Part of a small language model's weights: 12 layers, vocabulary 8192.
Each number is 200 + 40 x the weight over its row's rms, rounded and kept within 0 to 999. Layers, rows and columns count from 0. The size before them is the row's rms in percent of the matrix's.

# layer 9 MLP up, 704x256, rms 0.0943, rows 458-483, columns 0-127
098,197,195,210,223,134,212,213,223,246,194,199,171,260,224,157,248,210,180,224,184,244,265,150,262,221,214,247,135,226,211,161,233,147,166,148,288,208,281,204,159,256,210,200,226,301,192,179,184,238,169,194,191,135,197,132,221,237,208,142,247,174,224,209,233,216,123,233,265,243,210,186,233,179,212,214,191,174,227,191,185,171,242,203,157,274,185,219,133,258,167,267,197,199,239,141,163,198,184,230,254,184,189,141,195,256,167,180,188,156,188,147,192,220,221,218,177,145,154,194,193,229,179,194,205,149,180,158,250
104,165,191,194,221,183,159,227,139,211,131,213,194,264,212,201,168,125,206,142,130,52,180,177,227,166,203,176,252,239,175,231,261,231,180,205,288,160,199,245,256,238,201,236,185,234,187,217,186,291,172,204,217,246,228,235,156,240,182,155,249,186,234,222,177,181,226,168,205,160,183,203,276,176,289,187,154,198,161,193,215,236,134,172,149,163,198,172,170,241,219,162,248,168,193,194,215,227,256,161,185,241,134,278,92,187,259,149,138,250,201,247,152,179,164,166,218,243,258,256,205,156,126,204,215,214,221,202,204
105,222,107,135,147,219,194,172,162,186,237,180,220,181,270,175,204,213,244,216,199,160,198,147,229,218,203,255,215,246,228,145,180,153,213,193,187,164,212,197,171,200,208,201,171,207,251,272,182,189,180,202,197,278,158,178,190,180,154,221,173,193,253,214,199,206,216,241,253,153,241,212,208,223,195,251,171,193,241,226,249,188,196,132,276,192,256,153,164,253,205,202,214,226,189,246,216,186,223,248,179,265,200,126,156,198,241,210,183,218,168,154,226,232,141,176,244,263,217,253,181,184,178,136,244,228,226,134,211
096,152,193,221,146,238,246,196,199,132,227,230,197,237,171,183,257,178,182,165,170,212,206,240,119,176,182,180,214,147,210,179,193,239,181,179,129,285,220,174,184,176,185,198,148,216,234,196,201,187,213,191,193,251,130,211,224,151,167,184,178,275,168,161,237,204,225,157,147,193,183,244,238,255,157,252,219,198,245,131,192,195,236,252,212,183,151,251,237,121,234,225,216,210,97,192,213,213,199,196,185,190,179,195,172,198,221,268,259,212,248,144,193,167,223,229,128,195,215,248,151,189,169,175,201,206,146,193,170
103,184,206,193,184,256,178,176,196,254,232,184,227,212,211,250,172,189,194,153,136,140,168,212,257,167,165,210,200,214,148,127,190,126,179,284,196,127,208,146,188,271,212,131,208,158,225,241,197,162,185,148,135,196,228,186,146,139,181,217,221,226,209,209,185,199,141,174,98,253,234,266,233,185,221,233,106,240,198,188,156,139,141,157,145,225,190,148,153,178,187,213,222,210,202,228,178,149,249,161,180,203,247,176,262,201,229,166,253,170,236,159,285,171,260,190,207,185,193,187,183,190,182,175,160,194,163,194,231
100,193,204,130,178,218,180,154,178,184,220,207,146,200,202,189,238,165,170,209,201,180,166,193,178,239,174,211,210,254,241,158,146,155,206,130,209,201,238,173,259,209,231,234,200,224,133,184,210,240,174,197,192,248,143,285,219,167,232,165,253,200,251,124,251,241,278,226,158,211,290,276,199,214,198,194,175,189,121,200,173,250,265,152,245,190,196,214,195,219,195,257,146,203,267,189,181,131,232,119,212,256,208,190,237,199,250,211,133,205,265,266,221,169,269,197,192,141,197,158,226,243,164,201,130,193,179,245,207
097,186,173,223,208,177,230,143,170,226,265,208,200,220,174,176,203,173,194,189,173,268,183,147,186,238,247,220,226,233,201,213,200,246,247,192,220,235,120,268,273,198,240,169,198,137,249,105,151,154,223,155,256,244,163,224,186,229,219,166,203,163,192,255,220,199,206,181,139,195,170,139,138,155,213,159,272,204,233,190,139,245,227,214,193,213,215,210,165,259,150,174,229,167,109,120,148,224,241,168,227,266,143,283,156,153,223,209,254,147,287,193,227,218,215,164,184,182,247,173,196,175,162,167,191,147,177,115,263
111,142,216,164,169,248,275,209,240,197,225,167,206,247,195,198,174,181,184,226,196,163,223,239,234,218,236,108,171,237,194,216,219,253,159,203,212,174,174,234,186,195,206,253,228,173,172,132,182,191,185,165,175,193,286,218,170,211,276,267,188,287,192,198,203,223,207,196,134,249,176,171,253,183,142,297,207,172,206,172,165,171,216,176,284,178,275,231,237,47,198,226,182,166,182,158,166,167,237,224,187,244,226,267,208,161,109,197,183,212,117,170,219,128,144,167,248,168,166,258,238,236,158,263,230,291,245,236,230
105,186,223,191,231,166,202,272,209,210,173,160,176,202,238,197,199,209,202,84,230,168,216,231,290,200,136,167,198,274,218,189,231,223,261,205,243,219,154,162,167,178,170,178,249,159,171,142,183,192,271,247,247,233,192,268,201,186,227,270,216,204,171,119,207,180,206,177,230,204,226,235,202,217,182,145,194,150,211,202,197,171,247,214,190,188,251,261,236,240,111,210,186,189,161,193,230,182,105,174,225,198,90,272,173,220,197,148,228,231,185,124,245,218,253,136,238,176,187,172,183,163,161,205,146,184,250,179,171
096,267,148,247,157,151,176,249,137,163,287,226,175,222,173,157,203,169,216,206,199,155,185,126,148,224,276,183,157,198,252,187,195,205,182,175,154,233,220,176,224,210,178,180,223,149,189,180,180,203,186,237,159,236,299,182,226,189,94,190,157,264,225,195,155,167,216,204,130,195,159,209,201,273,220,219,130,199,195,290,186,228,137,255,178,257,251,189,264,136,220,188,236,203,107,216,170,202,177,210,223,219,156,216,230,155,205,173,171,216,113,145,187,141,200,190,194,244,252,153,202,192,199,122,120,167,197,210,254
099,231,119,232,166,219,201,112,213,201,189,221,212,164,213,154,164,147,212,236,224,188,191,208,210,248,236,218,184,219,178,191,251,194,136,197,221,167,212,189,259,192,234,167,188,219,183,231,148,218,248,213,269,160,270,200,173,157,233,296,143,145,193,199,293,219,213,240,208,126,160,212,233,205,204,222,275,236,226,241,221,195,193,145,163,182,232,123,196,203,204,189,269,210,237,211,222,196,168,264,212,252,164,287,201,165,214,192,140,224,229,170,234,190,181,137,158,267,261,118,187,183,251,170,191,102,182,266,230
098,178,130,180,188,167,229,197,189,154,199,266,199,261,158,182,212,152,197,140,195,265,217,205,217,269,227,190,141,192,202,240,221,185,156,201,233,76,187,280,184,239,210,160,143,209,327,192,147,201,241,189,228,162,207,219,244,157,251,167,213,136,238,167,214,220,195,192,157,236,213,139,131,188,334,226,218,204,178,182,180,196,244,156,246,222,234,184,163,159,207,185,156,147,163,221,175,203,234,198,264,216,201,152,181,212,206,184,254,199,254,186,193,142,193,196,222,182,217,165,241,166,173,230,226,215,251,160,188
106,151,183,191,273,264,276,109,272,137,203,219,174,248,158,127,230,201,158,224,162,200,180,223,246,220,223,182,206,221,165,128,209,171,143,143,196,274,222,207,333,192,183,281,275,163,201,184,260,191,267,252,183,208,240,225,110,210,225,270,201,213,163,209,157,174,180,207,193,216,187,228,271,213,225,181,215,222,192,227,197,184,245,185,220,223,266,238,176,188,189,191,188,223,198,234,241,187,165,178,154,132,177,232,175,140,210,230,184,264,254,167,170,190,263,163,154,270,226,171,204,246,228,226,215,232,200,210,186
095,184,255,233,213,226,124,112,189,173,163,190,187,164,217,169,213,154,207,254,115,241,165,152,195,237,142,187,174,175,241,253,123,219,232,192,273,237,198,213,162,176,196,224,229,115,82,244,208,183,170,227,197,184,223,259,145,183,193,237,315,133,128,231,248,220,271,214,212,203,183,207,168,187,200,149,206,154,262,182,236,267,127,218,218,177,219,187,221,180,152,255,110,217,115,185,148,195,210,174,152,217,181,151,202,233,203,258,184,166,213,200,189,154,190,172,181,218,183,214,238,237,203,186,199,256,289,225,150
102,197,192,189,201,171,179,201,189,208,103,189,178,249,229,240,223,200,103,154,229,194,193,167,198,189,147,295,260,180,223,204,227,252,252,217,232,246,224,201,217,179,271,259,188,252,190,172,180,195,173,188,168,212,126,180,158,190,170,210,176,109,214,171,254,207,170,192,170,209,244,206,266,237,206,199,276,122,180,134,210,179,243,114,289,121,278,198,213,257,140,205,233,219,264,150,228,227,160,237,140,136,143,213,207,182,197,195,142,208,197,183,124,152,205,224,176,198,194,169,278,251,258,177,127,159,196,288,269
103,144,149,148,197,188,228,172,271,173,196,169,256,158,180,215,183,244,209,194,228,227,187,169,268,150,280,242,142,201,127,219,234,184,205,182,196,220,228,124,213,292,194,182,248,210,170,220,268,175,206,117,245,193,263,219,149,257,227,130,168,243,166,200,207,140,284,179,337,237,189,211,153,136,188,264,201,183,208,186,215,198,136,222,225,226,215,143,232,232,204,213,221,183,196,225,240,182,169,245,217,200,230,189,157,266,205,233,298,222,160,131,206,253,157,121,166,108,226,191,272,174,234,210,212,199,98,154,183
102,214,173,233,160,170,179,145,162,279,281,155,209,213,159,214,190,201,195,120,288,163,256,241,165,283,208,166,152,175,136,240,170,200,207,94,179,205,117,182,143,144,231,236,155,171,120,233,174,242,245,147,201,223,196,186,196,200,211,111,239,240,221,188,207,227,190,278,241,277,197,184,232,247,234,150,222,217,183,163,139,247,215,166,231,241,249,158,195,266,136,230,174,166,169,202,174,206,186,217,210,236,253,241,132,221,190,192,216,164,191,216,262,222,224,191,154,232,265,232,227,242,161,176,170,239,144,239,101
106,227,228,153,87,143,233,173,163,152,157,187,199,241,79,175,184,203,173,157,185,249,152,227,140,193,256,138,192,160,188,167,198,199,176,162,219,251,217,193,180,174,164,136,174,180,243,169,226,205,190,178,175,203,165,218,301,236,150,165,212,160,195,220,223,270,168,174,133,209,244,123,166,132,191,182,184,203,282,284,187,187,210,184,184,204,227,144,250,251,260,216,255,172,151,221,235,236,173,229,162,193,179,183,143,150,225,209,215,172,258,306,127,139,246,273,248,133,132,283,186,221,190,202,204,180,213,192,179
104,245,192,138,188,153,190,141,216,197,183,225,105,167,150,202,215,167,196,202,214,273,266,140,183,250,214,210,179,223,269,153,212,208,188,217,245,237,233,149,149,170,162,164,227,134,255,214,172,207,194,169,198,259,238,146,206,276,239,157,150,261,243,240,206,241,153,158,236,159,148,209,142,155,186,188,160,286,131,182,190,176,252,246,252,183,168,258,217,246,190,170,221,125,189,208,189,191,198,155,240,202,130,112,203,169,190,191,170,192,215,268,195,153,208,259,266,218,222,185,210,135,185,193,240,257,209,239,216
096,255,247,152,184,146,202,204,249,168,193,181,178,157,174,262,156,230,151,248,192,178,222,141,251,221,233,168,224,288,130,184,203,234,111,140,212,229,186,233,166,220,189,213,236,154,248,202,191,166,212,237,236,224,283,173,199,141,221,130,268,261,203,185,185,187,197,199,234,246,227,156,240,190,208,261,198,203,143,215,251,188,247,240,207,231,167,194,244,174,142,191,191,196,204,154,230,223,211,187,227,234,169,242,194,134,222,153,193,188,196,239,161,175,248,241,175,233,155,228,201,202,210,161,137,223,235,253,182
107,266,159,229,240,222,142,183,182,180,234,163,189,186,143,169,154,228,175,139,232,162,268,210,200,134,228,257,210,252,236,237,252,235,185,163,245,180,165,173,189,218,164,157,160,158,220,228,185,182,250,226,168,151,213,173,249,173,212,277,185,215,133,195,183,234,197,273,193,208,239,200,139,278,187,252,191,201,85,120,135,195,156,154,195,167,133,195,188,223,161,177,138,243,222,185,186,106,151,234,118,206,111,187,155,225,160,197,226,161,199,157,204,152,244,215,287,188,212,206,229,213,205,220,201,156,112,236,231
098,116,286,209,193,180,173,135,180,194,200,143,168,167,156,148,204,192,189,238,172,147,154,230,173,217,273,185,197,200,279,212,294,190,160,156,149,173,198,231,271,195,167,147,210,198,195,238,235,178,140,143,215,133,255,219,198,267,179,212,179,145,222,256,218,214,149,236,168,218,185,197,157,126,209,126,228,198,228,196,159,142,259,193,197,202,246,187,282,262,200,173,203,239,165,188,275,213,225,145,192,195,170,137,221,209,151,169,153,171,213,232,270,122,231,200,227,180,214,203,235,162,244,250,220,211,260,228,155
104,201,243,210,169,225,242,160,81,167,209,144,160,159,179,150,198,177,238,216,207,124,190,160,122,244,282,183,177,196,231,191,158,161,185,138,236,176,175,245,171,196,163,191,117,234,191,213,231,157,141,188,210,168,166,185,168,214,181,126,134,147,240,187,206,170,266,119,242,171,242,249,214,285,200,160,193,148,193,234,189,157,178,203,194,152,195,149,162,193,201,250,245,227,213,225,147,99,206,130,196,238,187,144,159,211,224,158,126,206,186,176,173,195,191,301,191,222,197,160,254,226,126,216,244,184,198,159,166
097,229,202,150,158,190,199,252,204,186,192,189,218,184,189,168,249,249,143,212,201,201,185,170,171,168,196,259,232,179,173,185,165,186,188,198,227,225,157,132,262,167,134,223,173,294,253,274,212,176,171,197,189,222,170,143,175,166,179,191,200,139,193,174,262,179,241,283,205,170,239,216,195,197,177,195,214,111,169,124,228,179,268,212,234,187,215,106,233,223,215,272,217,182,251,267,140,164,202,222,160,308,165,225,193,307,251,128,199,238,207,122,225,226,190,137,190,176,184,208,221,251,220,133,262,145,215,278,178
100,205,208,219,231,249,191,290,155,254,246,147,168,261,203,207,179,278,139,191,201,198,250,223,200,234,177,290,219,255,219,155,152,241,231,172,183,208,190,231,264,193,197,214,180,169,227,180,218,204,256,185,230,186,256,255,177,236,234,194,113,160,127,195,257,213,208,248,167,272,210,235,109,190,239,152,144,261,128,241,260,219,206,246,249,141,238,184,149,260,109,294,173,125,163,224,226,244,167,269,235,166,231,156,149,189,183,228,174,175,259,230,224,157,196,227,178,192,196,237,154,244,166,88,147,188,176,230,207
094,186,150,181,272,209,201,187,172,229,215,221,195,173,248,244,206,244,161,167,251,212,229,186,225,241,241,189,166,235,321,179,275,205,185,170,184,163,185,219,198,203,173,193,194,167,164,236,183,200,256,150,201,231,163,183,236,156,169,111,178,264,196,158,183,216,215,275,163,132,152,210,203,144,217,169,192,237,203,227,281,212,219,275,234,197,210,157,199,183,177,293,193,194,218,289,228,212,183,272,232,143,291,238,175,166,190,243,289,230,218,188,203,234,200,154,206,216,171,147,203,173,229,213,243,195,133,170,247